Part of a small language model's weights.
Architecture: rotary positions, no biases in attention or MLP, untied embeddings.
Each number is 128 + 32 x the weight over its row's rms, rounded and kept within 0 to 255. Layers, rows and columns count from 0. The size above them is the row's rms in percent of the matrix's.

# layer 3 attention output (transposed), 448x448, rms 0.143, rows 414-447, columns 96-127
size [107 107 106 106 110 108 108 108 105 106 108 107 105 108 111 108 110 104 111 105 110 109 106 111 103 107 110 105 103 109 104 112 105 108]
[[169 135 153  97  47  98 107 142 117 116  63 105  79 170 113  80 126 123  33 100 137  90  92 137 116 116 117 132 149 128 129 110]
 [168 169  89 152 187 149 128 191 127 160 141  91 116  98 108 154 133 122 126 169 133 153 137 119 167 179  93 120 155 138 107 170]
 [167 139 109 121 128 174 108 111 115 149 123  72 140 103 111 103 115 116  93 106 142  78 130 147 105 146  99 132 173 118 126 130]
 [ 88 127 124  96 133 114 155 132 150 140 135  72 127 174  77 107 136 126 151 186 194 127  60 239 176 102  99 146  75 127 127 117]
 [171  80 142 112 162 133 125 130  78 176 119 126  95  78  94 105 114  93 159 158 140 137  90 127 119 107 117 175 194 172 115 116]
 [152 186 109 130 124 188 127 127 108 164 123 143 147 136 134 151 154 167 189 185 159 155 134 166 136 133 112 124 120 150  81 149]
 [119 162 127 155 154  64 113 163 156 118 143  55 111 112 111 129 125  94 128 158 120  92  94 129 137 131 155 177 128  78  94 109]
 [ 91 134 139  94 190 142 144  80  84 167 133  85 122 167 137 131 148  86 113 143 117 174 134  85 143 151 147 113 118 125 180 113]
 [144  95 116 149 120 108 173  69 154 142 101 130 146 116 106 153 165 127 146 106 120 151 102 107 135 192 145  83 151 132  93 100]
 [143 148 152 111 124 117 142 138 121  99 105 137 187  79 136  81  86 149 144 138 140 126  82  87 143 111 126  88 110  67 123  37]
 [141 134 141 179 182  83 144 126 205 124  73 138 113  66 149  92 147 114 119 171  96 112 113 177 118 129  89 124 147 126 161 171]
 [187  86 165 141 136 178 178  78 108  82 173 141 145 133 134 140 139 101 149 139 130 110  76 118 165 113 126 137 117 158 168 128]
 [108 101 126 138  99 173 148 109 144  72  99 107 175 105  82 161 133 135 102 113 131 153  84 114 151  97 145 124 158 162  61  91]
 [ 64 148 134 136  62 120  71  55 128 169 147 168 142 147 124  87 155 125 100 108 145 124 167 162 150 108 129 101 127 144 153 118]
 [136 119 115 120 100 102 116 106 129 131  65  68 107 145 145 107 108 155 128 156 152 128  87 135 177 151 136 105  92  71 114 103]
 [106  82 155 131  73 150 158  83 110 152 137 135 121 101 155 146 172 160 134 168 131 163 112  95 107 160  80 163 129 101 156 114]
 [113  85 183 139 158 156 197 178 121 120 133 102  98 127 119 119 136 120  70  68  65  94 116 111  83 162 123 160 116 125 155 111]
 [112 144 130 151 116 123  98  91 167 119 118  96 176  97 145  81 130  96 147 121 117 114 124 108 111 159 148 127  91 161 148 156]
 [164 123 150  67 118 141 148 174 127  99 112 138 150 108 126 155 140 113  89 125 131 127 161 134 144 144  90 212 102  63 109 151]
 [141 155 123 107 153 144 120 133 153 144 111  87 125 123 156 128  88 157 107 134  65  91 124 122 136 131 185  84  97  93 155 109]
 [ 84  98 113 169 125  92 160 104 150 175  95 145 123 144  81  50  70 117 123 111 131  92  94 144 133 167  98 108 164  77 163 156]
 [111 130  58  94 136 124 172 164 113  88 102 139 144 163 126 110 110 113  86  98 171 104 131 132 117 181 150 132 154 146 125 118]
 [112 153 154 183 148 148 156 174 120 105 164  88 143 130 102  85  96 142  98 168 157 186 178 201 112 143 145 137 133 126 105 145]
 [102 167 126 130 111  91 153 186 129 135 153 182 102 119 114 147  88 123  89 125  83 112 152  49 117 153 124 113 166 159 119 120]
 [133 136 179  74 126 117  88 153  61 176 175 100 150 171 124  57 119 143 124 111 126  92  68 141  78  94 157 150 150  53 116  96]
 [ 79 122 156  89  99 162 104 130 172  92 119 169  93  69 186  83 153 149 127 195 179 143 115 119 177 111 103 115  90 149 120 198]
 [115 138 133  60 144 120 108 190 117 121 106 146  96 157 162 159 141 134 110 138 128 140 160 108  92 125 135  62 139  80  83 132]
 [170  84 162  85  94 114 182 179 134 142 130 113 125 163 164 181 171 101 171 114 118  37 166 158 124 100 142  86 125  79 123  68]
 [159 120 137 122 116 110 106 179 132 133 143  84 179 139 115 126 174  90  82 136  80 121 162 124  83 184 109 126 109 133 152 152]
 [107 172 111 152 117  85  89 148 185  97 128 127 129  70 160 183 193  90 184 137 100  75 102 110 114 140 164  66 180 128  93 130]
 [105 117  97 166 111 137 140 120 127 180 159  97 114 115 177 140 180  86 170 107 102 186  73  61 157 171 125 149  80 177 135 115]
 [ 62  73 150  97 149 218  83  70 126 185  97 136  72 117 126 142 150 115 134 156 136 149 169 105 126 143 121 164 103 120 118  92]
 [134  64 144 108 120 102 109  41 136 130 126 143 126 106  80  57 119 164 155  55 115 132 118 162 138 116 179 129 135 120 168  96]
 [188 107 150 122  72 166 116 166 108 119 170 177  83 171 109 145 104 107 151 157  68 170 127 147 176 169 185 134  94  91  68 142]]
# layer 3 attention value, 448x448, rms 0.0862, rows 415-447, columns 96-127
size [106 105 103 107 107 104 104 104 105 105 104 104 104 110 106 107 105 108 103 108 109 102 108 103 104 108 103 102 104 103 110 104 106]
[[144 142 160 174  93 122 137  90  83 146 162 154 183 141  93 112  70 115 149 119 118 146 109  21 131 186 119  80 106 146 114 157]
 [119 114  53  97 148 146 127 149 143 134 186 139 176  80 108 119  84  84 156 141 128 129 137 180 145 100 137 128 159 132 139  92]
 [122 120 130 143 109 110  96 164  74 133 133 178 159 125  95 120 127 149 150 145 147 136 140 102  92 194 100 123  66 166  93 125]
 [119 126 169 183  90  88 178 109 108  97 157 153  54 151 148 149 153 163 121 118 163  88 143 137 175 122 190 144 146 140 139 143]
 [142 126 119 113 126 148 174 205 158 166 149 123 155 156 153  51 154 140 203 116 129 157  91 133 184 146 127 127 128  78 139 165]
 [108 196 130 141 145 106 101 212  74 118 167 171 121 122 160 201  99 172 132 134 140  59 103 108 137 129  70 208  82 131 122 134]
 [150 141  95 173 130 178 136 178  99 133  89 103 136 139 175  64  99 135 117 124 127 163 174 160 143  88 134 130 196  60 172 161]
 [146 164  47  96 122 181  96  97 110  94  85 116 140 192 185 170 157  61 140 146 168 106 155  97 160  91 112 126 114 106 122  86]
 [136 152  87  40 110 173 139 149 151 110 162 139  98  61 143  86  57 174 172 121 103 121 133 158 112 115 114  83 198 141 143  84]
 [153 141 175 118 215  88 184  70  91 116 157  95 219 103 105 121 100 104 124 144 168 125 152  89 125 112  96  87 134 173 138 105]
 [127 134 125 163 141 136  74 190 127 163 155  74 119 159  90  92 149  70 144 106 131 130 137 132 119  90 150 124 136  87 156 115]
 [144 110 126 126 107  82 147 116 195 110 139  71 173 104  78  80  98 177  92 151  92 151 141  96 146 120 175  80 167 120  43  91]
 [115 169 192 114 164 109 143  66 115 139 184 162 142  86 119 151 150  64  49 137  84  91 113  95 114 120 135 159 116 126 160 121]
 [155 106 117 118 150 131 148  92 133 197 167 175 149 182 183 143 129 165 130 101 157 138 132 130  86 133  73 150 182 140 101 116]
 [126 181 198 135 146 124 125 110 134  60 150 137  79  73 159 117 111  99 209 191 231 116 136  94 181 144 132 161 102  79 201 139]
 [104 101  67 154 159  83  95  93 100 146 142 115 124 124 124 177 159 174 117 135 226 155 124 111 116  96 147 118 175 172 112  79]
 [126 130  47 124 123  96 111 120 119  75 162 156 162 107 113 121 150 169 150 159 130 180 175  78 125 122 137 149  59 121 158 121]
 [ 92  79 103  97 118 110  95 141 179  89 121 174 167 145 143 140 118  81 121 105 167 129  79  98 183 154  84 143 112 163  97 139]
 [189 133 126 129 176 153 146 150 165 171 137 114 131  81 168  44  96 163 114 136 144 135  96 129 129  71 137 123 122 157  94 134]
 [117  84 153  50 106 149 128 102  78 103 151 151 129 147 138 168 165  82 194  91 125 102 132 139 111 117 192 129 132  94 128 108]
 [139 143 149 114 125 140 145 119 157 120 146 143 134  45  64  92 143 165  82  79  75 125 185 117  61 167 144 154  82 137 161 157]
 [179  58 163 110  73  82 163 164 116 129 144 130 122  93 177 172 103  74 152 157 108  96  93 180 178 114 171  48 110 111 101 114]
 [122 131 131 146 220 125 153 129 112  89 123  75 151  67 123  96  81 121 140 124 101 173 139 119 219  88 158 127 116 155  94 147]
 [106 128 145  94 125 159 148 110 106  72 177  94 120 166 153 139 175 146 126 114  95 125  48 147 120 128 133 115 172 159 125 101]
 [ 98 136 117 133 157 172 126 159 164 175 135 122 182 149 144 106 174 146 144 158  80 137  49 103 167  86 151  96 192 164 130 163]
 [141 129 170 127 177 147 100 107 147 153 153 172 141 165 145 222 110 129 107  90  83 125 131 123 111 114 154 127 179 120 108 105]
 [184  72 148 181 156 123 119  98 127 157 114 153 107 156 142 123 137 159 124 120 110 121  94 134 156 140 150 131 108  97 138  94]
 [103  69 147 120 113 124 100 129 155  79 129 125 140  97  87 115 118 148 154  99 128 111 139 156 151 109 153 125 161 148 102 158]
 [133 133 106 114 143 102 141 146 117 109 129 102 166 107 161 141 145 111 105 167 152  94 149 155 121 125 128 174 101  90 145 184]
 [156 133 130 120 125 123  98 158 128 109 155 157 110 144 201 146 145  97 164 137 183 119 126 132 173 138 102 201 164 127  67  82]
 [142  84 174 136 122 117 124 100 125 202 132  85 132 136 139 128 188  89 152  96  90 130 126  83 169 141 114 132 132 106 128 105]
 [132 137 106  75 141 116  97 143 160 123 188 119 192 155 143 115 122 153 136 107 128 121 127  80 171 135 108 121 168 117 178 128]
 [ 88 130 133 122 108  50 100 154 128 105 143 141 166 140 160  92 168 139  72 187 107 155 142 154  66 100 130 137 159 131 119 144]]
# layer 3 MLP gate, 1216x448, rms 0.0933, rows 0-44, columns 96-127
size [102  96  99  98  98 112  82  97  91 107  98  93 106 104 103  90 102  95  84  99  74 100  99 101 101  92 113 105  98 112  97  89 103 102  97  96 101 108  93  97 106  96 113 101  94]
[[ 60 165 125 153 131 113 171 135 145 123 124 121 132  98 148 117 126 114 183 108 107  69 130 118 100  86 168  90 109 161 152 119]
 [147 103 150 160  46  93 178 138 156 113 106 133 107 141 101 149  93 121 165  81 110 113 161 153  81 140  81  79 169 106 142  44]
 [155 112 104 114 176 148 161 155 159 114 133 116 163 123 165 146 133 150 116 135 108 125 133  94 200 129  95 148 148 116 142 119]
 [120 115 179 133 107 188  82 163 166 111 141 147  94 178 165 138 195  85 128 106  90 122 142 123 110 126 175  82 102 119 126 131]
 [182 109 113 141 184 113  93 145 163 136 127  97 138  92 101 137 205 155 116  90 146 117 134 153 143 140 120 114 143 130  85 188]
 [101 170 222 157  90  90  95 100 102 165 127 131  73 151 133 113 114  99 163 146 101  97 195 176 108  68 243 167  67 109 169 167]
 [ 99 150 147 168  74 149 114 106 173  66 109 116 108 123 127 114 124  94 141 100 157 122 104 160 129 148 110 123 187  62 129 108]
 [117 180 121 157 120 162 108 128 118 137 113 132 157 139 152 126 178 155 152 120 134  78 167 103 147 142 126 103 186 159 139 203]
 [ 87 174 105 141 151 128 149 157 124  87 133 134 131 182 179 105 143 129 127  96 171 146 148  84 131 108  77 118 131 157 149 115]
 [169 142 186 139 109 111 144 129  83 113  88 124  87  87 101 177 134 135 141  56 153 133 121  66 131 104  54 203 128  71 150  92]
 [118 123  97 207 154 152 152 139 114 123 142 153 178 112 156 103  75  83 129 217 112 184 139  80 124 136 145 200 122 181 127 126]
 [163 161 150  74 120 108  77 108 117 173 121 170  88 181 114 110 127 121  96  63 122 110 151 107 142 164 168 183 162 105 140 129]
 [148 170 151 120  93 115 125  83 134 182 186 120  97  75 124 104  97 154 206 132 112 127 128 125 159 122  81  79 156 182 103 143]
 [164 110 148 166  75 143 134 227 139 107  13 168 177  90 161 168 145  68 168 143 179  86 172 103 120 130 183  94 138  91 145  66]
 [131 111 110 119 151 135 128 150 161 138 143 155 188 112 106 121  95 181 126 150 114 139  96 129 108 100 157  75 121 140 181 170]
 [106 167 144 109 134 175 124 131 139 106 112 156 152  77 135 116 121 101  82 125 148 120 148 166 188 140  95  46 139  89  55 129]
 [124 132  86 183 153 103  91  75 147 101  77 119 153 115 148 137 151 125 129 134 135 112 165 126  82 142 171 114 139  83 107  50]
 [161 153  77  93 132 125  83 217 127 155 148  93 181 110  97 174 111 119 119 177 120 129  71  80 122 196 101 185 132  89  32 174]
 [140 104  95 142 162  64 130 184 182  92 197 132 147 112 159 111 148 121 102  88 106 148 125 124 180  92 116 150 128  85 178 150]
 [145  71  60 137 127 107  87  97 154  63  77 162 146 143  83 132 116 125 139 126 131 128 134 171 115 109 190 200 105 107 139 149]
 [100 174  68 159 152 134 129 136  87 170 140 128 214 101  98 139  96 152  92 183 123 127  96 125 146 154 145 101 120 134 170 196]
 [174 173 135 203 117 121  97 137 132 154 133 125 149 133 158  74 164 140 178 133 128 196 130 127 110 134 133 148  80 167 140 104]
 [113 148 126 143  97 170  96  89 165  95 114 186 171 172 110 142 156 107 143 132 184 108 143  71 135 124 110 122  75 123 130 149]
 [121 180 136 138 164 143  96  95 118 145 144  94 106 161 118 140 156 102 126 114 179 101 120 164 124  70 112 120 188 168  64 138]
 [122 187  95 135 145  92 161 147 118 131 183 118 170 124  54 109 124  78  82  55 135 120 129 119 156  93  80  81 195 110 180 138]
 [170 154 137 105 113  75  98 140 120 124 130 146 113  97 157 105 190 168 110 141 115 177 111 134  83 142  63 112 124 105 136  97]
 [118 128  15 131  92  75  94 135 119  65 124 137 115 100  53  91 176 147 171 159 104 139 143  92 140  83 181  94  88 121 152  80]
 [128 121 110 140 122 121  74  86 138 103 117 163 122  91 112 121 132 115  97 112  68 152 110 136 122 102 115  97 115 113 130 158]
 [194 122  54  75 134 166 169 109 164 162 122 145  34  53 192 127 145 148 138 126 128  87 117 150 114 131 102 118 133  96  98 143]
 [187 123 161 125 141  97 161 119 175 196 140 176 119 101 140  62  93 169  75 135  57 111  94 172  91 166 124 128 103 141 132 165]
 [ 81 135  68 168 201 142  94 120 127  98 145 165 128 176 130 125 122 105 125 117  93 120 125 104 151 149 123 124  81 157 133 147]
 [141 111 115 147 142 169 121  79 152 201 129 201  94 101 126 172 137 156 115 153 124 194 151 157 119 121 159 103 133 182 100 115]
 [ 84 181 125 150 136 197 132 101 106  62  92  72 161  64 168  93 100 115 114 113  97  94 139 108 101 131 142 115 129 139 174 130]
 [182 154 101 143 107  83 116 184 124 166 124 128 119 151 180 177 139 126 142 145 113 161  84 172 137 161 168 119  85  96  54 122]
 [134 103 129 103 146 110 101 116  60  87 132 119  75 132 128 116 165  92 160  94 147 171 205 117 184 104 118 108  81  96 128  99]
 [192 132  96  86 120 112 100 101 126 138 167 113 186 130 178 178 149 123 108  82 122  99  54  67 158 144 142 164  93  68 181 108]
 [ 99  93 133 144  65 119 128 121  89  34 119 156 183 142 180 177 147 131 156 115  91 171 141 125 125 120 105 105 135 142 112 168]
 [145 110 165 120 140  85 116 159 122 130 100 117 149 138 175 116  83 109 139  55  89 153 128  86 102 139 159 109 112 138 140  94]
 [158 108 142 219 144 137 103 131 124 157 138 158 152 103  75 102 123 142 122  89 114 138 173 103 124  96 125 149 192 113 161 110]
 [ 92  71  69  95 120  40 139 135 170 190 142 126 163 117 121 153 159 206 102 124 123 132  96 115 187 157  91 171 176 166 107 104]
 [154 145 127 102 103  58 111  81 133 160 137 126 133  69 173 156 104 144  97  69 145  64 119 138 173  81 120 142 117 137 146  92]
 [101 153 156 136 188 100 202 139 152  88 106 153 100 101 187 114 153 116 109 107 186 126 180 158 120 131 182 105 165 149 178 115]
 [179 109 137 127 132 143 111  72  79  95 166 118 171 132  85 147 129 124 114 157 108 120 121 130 130 119 112 141  98 112  72  80]
 [154 165  85 138  90  96 124  69 142  93 154 120 187  97  87 173 124 159 146 100  35 144  68 161 178 125  90 134 150 174 126 127]
 [149 128 142 154  57 109 156 108 123 150 201 115 198  85 152 127 124 165 140 116 145 158 149 164 131  82 153  93 138  93 129 114]]
# layer 3 MLP up, 1216x448, rms 0.0993, rows 0-43, columns 96-127
size [106  95  94  93 102 112  78 100  89 103  96  91 100 108 105  87 102  95  87  94  81 102 105 102 103  95 108 103  94 116 100  92 102  99  93  98  99  96  97  99 100  91 108 102]
[[ 72 173  77 137 114 124  94 126 121 144 115 105 118 113 125 156 112 128  77 108 101 106 134 151 151 130 175 124 118 148 106 151]
 [136 104 191 141 190 122 121 130 128 129 130 165 136 122 112 114 107 134 128 119 126 182 176 121 156 160 140 115  91 127 116 128]
 [145 129  62 116 192 111 166 154 104  78 145 120  60 152 121 141 158  79 137 168  89 138 144 102  72 132 129 157 201 204 101  94]
 [125 125 161 113  85 106 148 130 156 168 159 131 132 141 115  73 116 128 196 117 132  93  98 132  78 146 137 122 137 134 114  99]
 [117  95 118 155 137  94 163 142 169 105 161 110 106 179 129 120  95 131 112 148 131 148  90  55 123 186 144 123 143 109 116  59]
 [125 207 133 136 104 109 126 132 178 162 178 109  76 187 101 182 102  78 145  98 146 167 122  85 133 121 173 171  74  90 116 163]
 [ 89  74 133 127  99 130 110 137  92 117 114 116 138  89 142 121  97 150 100 140 109 112 117 124 148 176  75  90 107 133  74 131]
 [122 140 127 166 109 132 154  77  85  77 151 120 154 123 141 127 135 151 110  93 165  70 127 138  76  96  72  93 120 131 146 145]
 [ 94 106 217 113  88 141 114 111 125 116 110 140  85 109 179  96 145 164 105 179 129 190 176 162 146 138 194 138 160 128 178 207]
 [204 124 109 146 107 123 191 193 143 179  83  95  79 121 159 138 124  77 119  93 142 154  96  94 122 131 120 107 126 138 146 184]
 [111 146 177 144 116 111 129  93 140  83 118 113  56 124  89 160 120 181 110 136 131 145 130  86 174 106 108 117 159 109 104 138]
 [137 142 120 138 125 205 145 114 177 172 128 100 116 117 123 191 116 139 112  89 142 171  42 152 183 177 144 153 180 109 119  78]
 [ 76 109 110  82 167 108  98  90 122 149 133 117 154 119 118 137 114  92  68 141 122 141 101 157 124 155  85 182 123 130 128 140]
 [167 153 152 144 193 184  56 116 149 144 141 137 124  79 159 146 141  97  90 106 147 151 191 175  88 200 114 119 142 149  98 153]
 [154 132 154 115 102 106 126 110 111 106 154  65 105  75 108 127  94 155  61  89  99  96 144  97 175 136 144  85 124 175 107 199]
 [122 115  98 133 115  95 172 136 120 117 130 113 162  79 103  58 131 141  68 134 178 115 105  77 122 178 150  95 128 136 149 117]
 [ 99 154  77  85 109 143 175 133 118  79 133  82 215 146 200  87 149 144 124  94 142 186 105 193 131 111 148 147 161 208 142 104]
 [ 89 137 127 128 155 162 102 126 165 166 111 121 147  87 106 117 124 159 209 217  96 119 107 113 124 146 110 120  95 145 124 103]
 [156 125 113 120  84 105 128 149 140  92 120 145 103 149 128 123 139 143 112  99  89 126 159 107 142 133 115 131  86  98 151 131]
 [147 183 123 127 155 170 130 137 138 134 189 106  62 170 123  85 105 140 127 104 132  91 143 163 138 152 106 137  49 114 167 127]
 [147 104 142  98 183 133  87 114 159 115  58 105  76 146 165  98 116  69 105 101 133 195 137  96 132 145 132 103 124 113 184  81]
 [162 109  54  67 148 110 120 142 131 116 151 185 144 183 141 130 134 114 115  99 165 142 115 111 100 119 108  93 169 143 101 106]
 [165 176 194 114 125 100  90 101 124 171 146 150 146 132 125 105  86 120 113 124 151  48 146 149 139 117 120 174 107  90 115  86]
 [118 165 105 163  80 150 169 161 118 113 104 119 105 165 127  83 153 157 140 142  81 203 150 144 182  59 143 102  90 120 103 136]
 [181  96  96 155  75  74  90 172 174 186 162 140 220  86 178 201 118 152 137 148 164 166 212 143 179 134 200 114  72 168 136 130]
 [128 134  93  73 114 151 118 146  77 132 139 101 140  93 137 113 106 128  91 114 138 180 112 164 109 103  79  62 162 109 130 142]
 [100 117 152  81 136 103 137  94 142 153  88 144 118 134 174 152  89 108 108 125  73 107 121 127 118  94  91 117  92 124 117 148]
 [ 94 107 104  62 182 166 153 185  96 135 127 115 111  91  92 167 192  78 107 133  45  91 140 174 127 122 112  94 138 140 141 148]
 [ 89 164 186 133 144  92 155  55 157  81 146 150 164  45 155 189 108 118 139 121 131 155 131  91 141 130 113 157 189 157 124 178]
 [124 127  97 187 112 186 100 151  73 137 109  74  74 157 115 156 125  92 112 114 118 112 143 155 146  90 136 175 124 124 142  72]
 [105 110 147 132 102 155 115 113 122 113 116 169 159 145 114 162 152  69 183 103 172 111 159 164 150 121 191 163 152  59 170 138]
 [100  90 145 100 118 160 122  85 110 178 138 118 143 132  83 137 106 120  99 134 111  85 105 164 167 168 159 118 157 122 142 190]
 [ 61 163  97 109 101 158 163 144 142  99 107 149 141 128 148  97 110  95 147 157 100  86  99 115  91 105 178 158 135  82 140  96]
 [115 108  94 211 155 147 121 121 132 133 204  83  95 153  75  95 166 131 143 150 175  82 103  55  99  69 138 105 148 121 110 141]
 [109 116 160 160  58 152 137 132  96 103  72  60 112 157 124 106  94 178  81 135 112 111 133 137 122  74 157  86  89 140 124  81]
 [120 193 120  91 164 121 103  72 155  60 169 179 132 157 131 205 143 147 127 105 144 150 130  57  84 100  85 170 106 164 110 185]
 [123  74 112 125 152 174 113 110  80  27 130 119 164 128 147  79 135  88 140 106  95 118 110 132 102  87 146  80 108 111 121 171]
 [120 133 186 128 170 129 121 109 135  89 132 139 144  99 185 137 115 108 123 115  94 120 180  97 165 114  74 167 146  96  86  92]
 [163 110 121  65 118 106  98 141  87  99 114 131 122  88 128 112 175 114 133 131  66  94 133 145 118  89 149 100 148 120 109 118]
 [144 130 150  89 110  90 152 121 177 108 122 194 144 157 145 117 127 113 145 116  99 113 109 109 187  46 128 134 150 116 155  93]
 [128 114 133 131 129 123  82 117 113 120  98 145 151 132 160 178 141 129  98 117 124 147 167  99 150 119 128  77  94 108  59 151]
 [147 130 108  65 107  87 124 132 176  85 147 145  99 124 126 153 157 170  75 163 177 169 117 156  62 142 143 101 103 131 111 117]
 [181 105 115  97 119 152 123 149 183 115 133  77 146  87 183 144 171 167 131 145 128  94  56  90 124  90 119 110 125 109 153 124]
 [135 108 153 149 133 121 133 128  95 112  87  98 124 108 139 145 102 116 110  94  85 151  86 139  69 152 144 123 139 149 135 185]]
# layer 3 MLP down (transposed), 1216x448, rms 0.0561, rows 0-43, columns 96-127
size [104  97 100  97 101 102  80  95  92 108  99  96 102 110 103  90 102  97  98  97  64 105  98 101 110  96 105 101  97 110 107  89 105 105  96 102 101 105 100  99 101  95 100 110]
[[ 93  88 120 138 119 135 118 156 120 127 103  91 110 145 159 148 133 133 144 147 168 163 101 163  72  95 119 102 208 105  82 169]
 [180 117 108 102 137 123  79 133  87 131 148  72 114  96 158 159 157 108 126 144 169 150  71 137  97 101 101 172 147 183 174 132]
 [122 166 156 101 109 120 121 128 158  74  80 139 154 145 105 172  98 105 106 186  89 155 140  51 102 112 121 151 154 143 116 159]
 [ 63 150  93 151  92  58 126 142 124  65 115 164 125 145 106 113 120 155 117 158 117 176 166 114  92 130  61 143 146 147 107 143]
 [185 134 136 145 119 125 123 108  74 114 153 165 156 113 132 120 143 108 129 113 136 101 128 135 115  90 139 115 150 140 105 119]
 [145 107 138 203  42  91 133 130  93  96  97 145 228 131 155 151 124 146 150 130 112 109 102 171 104 145 123 163 147 116 141  60]
 [157  85 125 131  76 160 149 155 120 175 170 129 138 129 120 159 120  98 178 122 118 143 168  94 115 104 122  96  96 139 189  94]
 [161  91 143 112  85 109 131 155 163 115  84 174 124 119 126 122 145 134 134 155  93 129 167 119 125 138 145 136 135  81 154 138]
 [133 102 131 156 139 116 121  82 105 126 164 126 181  91  89 129 134 171 134  68 161 131 111 133 150 131 118 175 116 116 113 159]
 [121 107 143 133 166 137 185 112 121 123 157 123  59  97 144 147 139 134  58  89 152 136 135  96 182 134  72 154 127 133 158 109]
 [126 148 153 182 183 146 105 145 100 104 194 162 154 122 136  79  87  90 206 176  81 174 176 137 116 104  77 201  73 159 133  82]
 [173  96  76 161 134 172 129 111 159 121 116 147 118 105 109 158 119 114  49 118 126 176  90  90 150  96 148  72 109 152 126  99]
 [156 157  93 120  96 153 162 155 136  94 189 113 148 138 136 116 211 132 188 146  89 126 110 134 191 104 169 195 107  76  72  71]
 [161  92 149 220  72 173 104  96 104 164 153 114 103 122  51 115  72 138 156 126 167 142 117 156 130  99 144 176 131 100 193  88]
 [151 174 115  95 123  96 147 134 108  95 110 145 150 131 147 155 151  98 111 122 145 161  94 108 146 132 108 157  69 109 101 135]
 [147 107 140 139 149 161  96  97 148  67 148 101 124  79 107 103 124  99 129 113  86 168 106 139 193 105 198 141  80 157  57 139]
 [150 105 105 136 115 144 170 190 128  90 135  99 151 130 120  76 106 113 110  92 135 104  98  69 176 142 114 131 155 130  94 102]
 [124 101 127 170 118 120  67 178 136 130  98 153 148 142 129 149 115 158  99 157 162 157 153 164  94 205 119 152 203 107 127 127]
 [164 109 190 102 174 161 136 140 120 169 118 111 128  96 106 196  86 102 188 178 136  57 132 103 175 145 102 165 142 195 134 129]
 [212 112 129  91 170 141 152 138 134 142 165 118 222 167 152 110  90 147  87 108 122 125 124 166 122 175 125 124 112 148 125 145]
 [148  77 142 125  92 108 141 163  93 147 183 192  85  94  88 141 129  84 119 130 133  83 167 136 102  77  98 101 140 212  78 136]
 [151 119 132 140 147  93  80 141 142 185 142 163 140 133  60 148 168 128 113 187 139 120 119 118 112  84 144 124 112 101 150 128]
 [128 114 150 133  77 131 205  71 122 126 114 164 126 162 125 116  96 112  73  57 183 136 128  89  84 104 125 199 121 129 187 132]
 [101  95 115 119 112 160 146  99 211  82 127  87  98 123 100 150  64 103 154 144 164 109  66 138 139 173 158  90  99 141 109 170]
 [110  58  99 186  56 183  73 203 172 155 151 169 179 162 126 118  77 108  71  97 163 135 140 149 137 159 147 103 138  79 174 155]
 [139 143  81  83  85 153 137 144 202 146  84 117  76 125 134 123 145 179 162 137 148 119  96 124  71 136 155 126  76 133 138 133]
 [142  84  99 108 130 160 158  75 125 202 137 202 131 104 128 141 142 105 107 107 107  93 115 143 148 141 135 145 116  72 155 129]
 [ 88 114 165 121 167 135 161 129 133 103 121 135 166 124 165 118  89 167  74  75 131 174 126 123 126 124 162 153 133 146 127 157]
 [ 74 100 146 168 111 141 118 192 121 156 106 107 117 135 156 139 155  87 173  59  81 131  97 127 158 115  90 166 128  96  99 130]
 [107  98 129 121  98 188 117  86 112 173 103 154 156  92  83 148 122 137 151 196 177  82 177 169  89 152 165 177  69 152  77 136]
 [ 96 176 118 175 113  97 158 129  96 106 217 110 109 137 100 125 146 145 104  87 134 133 144 111 164 100 144 122 109 125 175 194]
 [112 105 167 160 115 109 128 119 109 124  87 144 123 101 127 114 153  83 196 154  92 106 124 142 118 158 163  78 170 173 101 155]
 [ 92 118 166  86 163 180 101  97 102 105 121  86 148 128 133 118  72 134  72 148 121 118 137 114 121 141 125 144 153 146 192 107]
 [108 159 115 117  32 146 149 112 108 151  99 127 150  95 163  69 118 134  75  99 116 117 179  95 164 167 129 105 187 119 140 185]
 [100 131 171 159 117 194 151 137 124  67 147 147 119 121 193 149  96 104 133 178 151 211 162 110 113 123 153 119 149 131 141  98]
 [175 134 143 134 123 120 122 135 193  76 189 115 155 178 138 173  81 111 101 115 145 138 152 127 130 126 155 135 195 108 129 120]
 [170 135 136  78 124 126 146  90 137 171 168 127 133 120 158 122  80 131 138 128 111 134  82  63 162 165 186  81 136 159 153 119]
 [111 162 109 135 133 149 124 126 162 122 106 107 119  73 148 125 173  90 115  98 106 104 161 123  87 179 134 143 131  99 126 141]
 [ 87 173 156 159 153 160 168 133 161 123  81 137 104 140 154 129 101 105 144 161 173  81  77 104 127  79 151  93 164 129 138 124]
 [127 107  56  98 110 149 138 114  79 149 117 148  77 160 123 130  95 197  86 178 144 154  53 127 102 134  88 178 133 134 102 111]
 [111 132  89  56 175 118 125 192 132 143 146 151 134 159 112 109  66 143 124 110  86 146 145 175 140 165 143 153 108 107 117 177]
 [112 160 154 150 155 150 133 117  99 135 128 111 159 111  97  84 138 113 140  56 163 126 116 107 160 159 155 143 126  83  92 156]
 [ 94 111 128 133 129 167 182  94  80 165 105 175 116 125 127  81 148 136 119 130 111 151  90 155 140 167  93  92 121 137  76 115]
 [105 131 101 101 167 144 129  95 154 126 186  92 189 113 148 155 129 162 179 153  78 127 137 149 139 115 115 107 141 135 141  87]]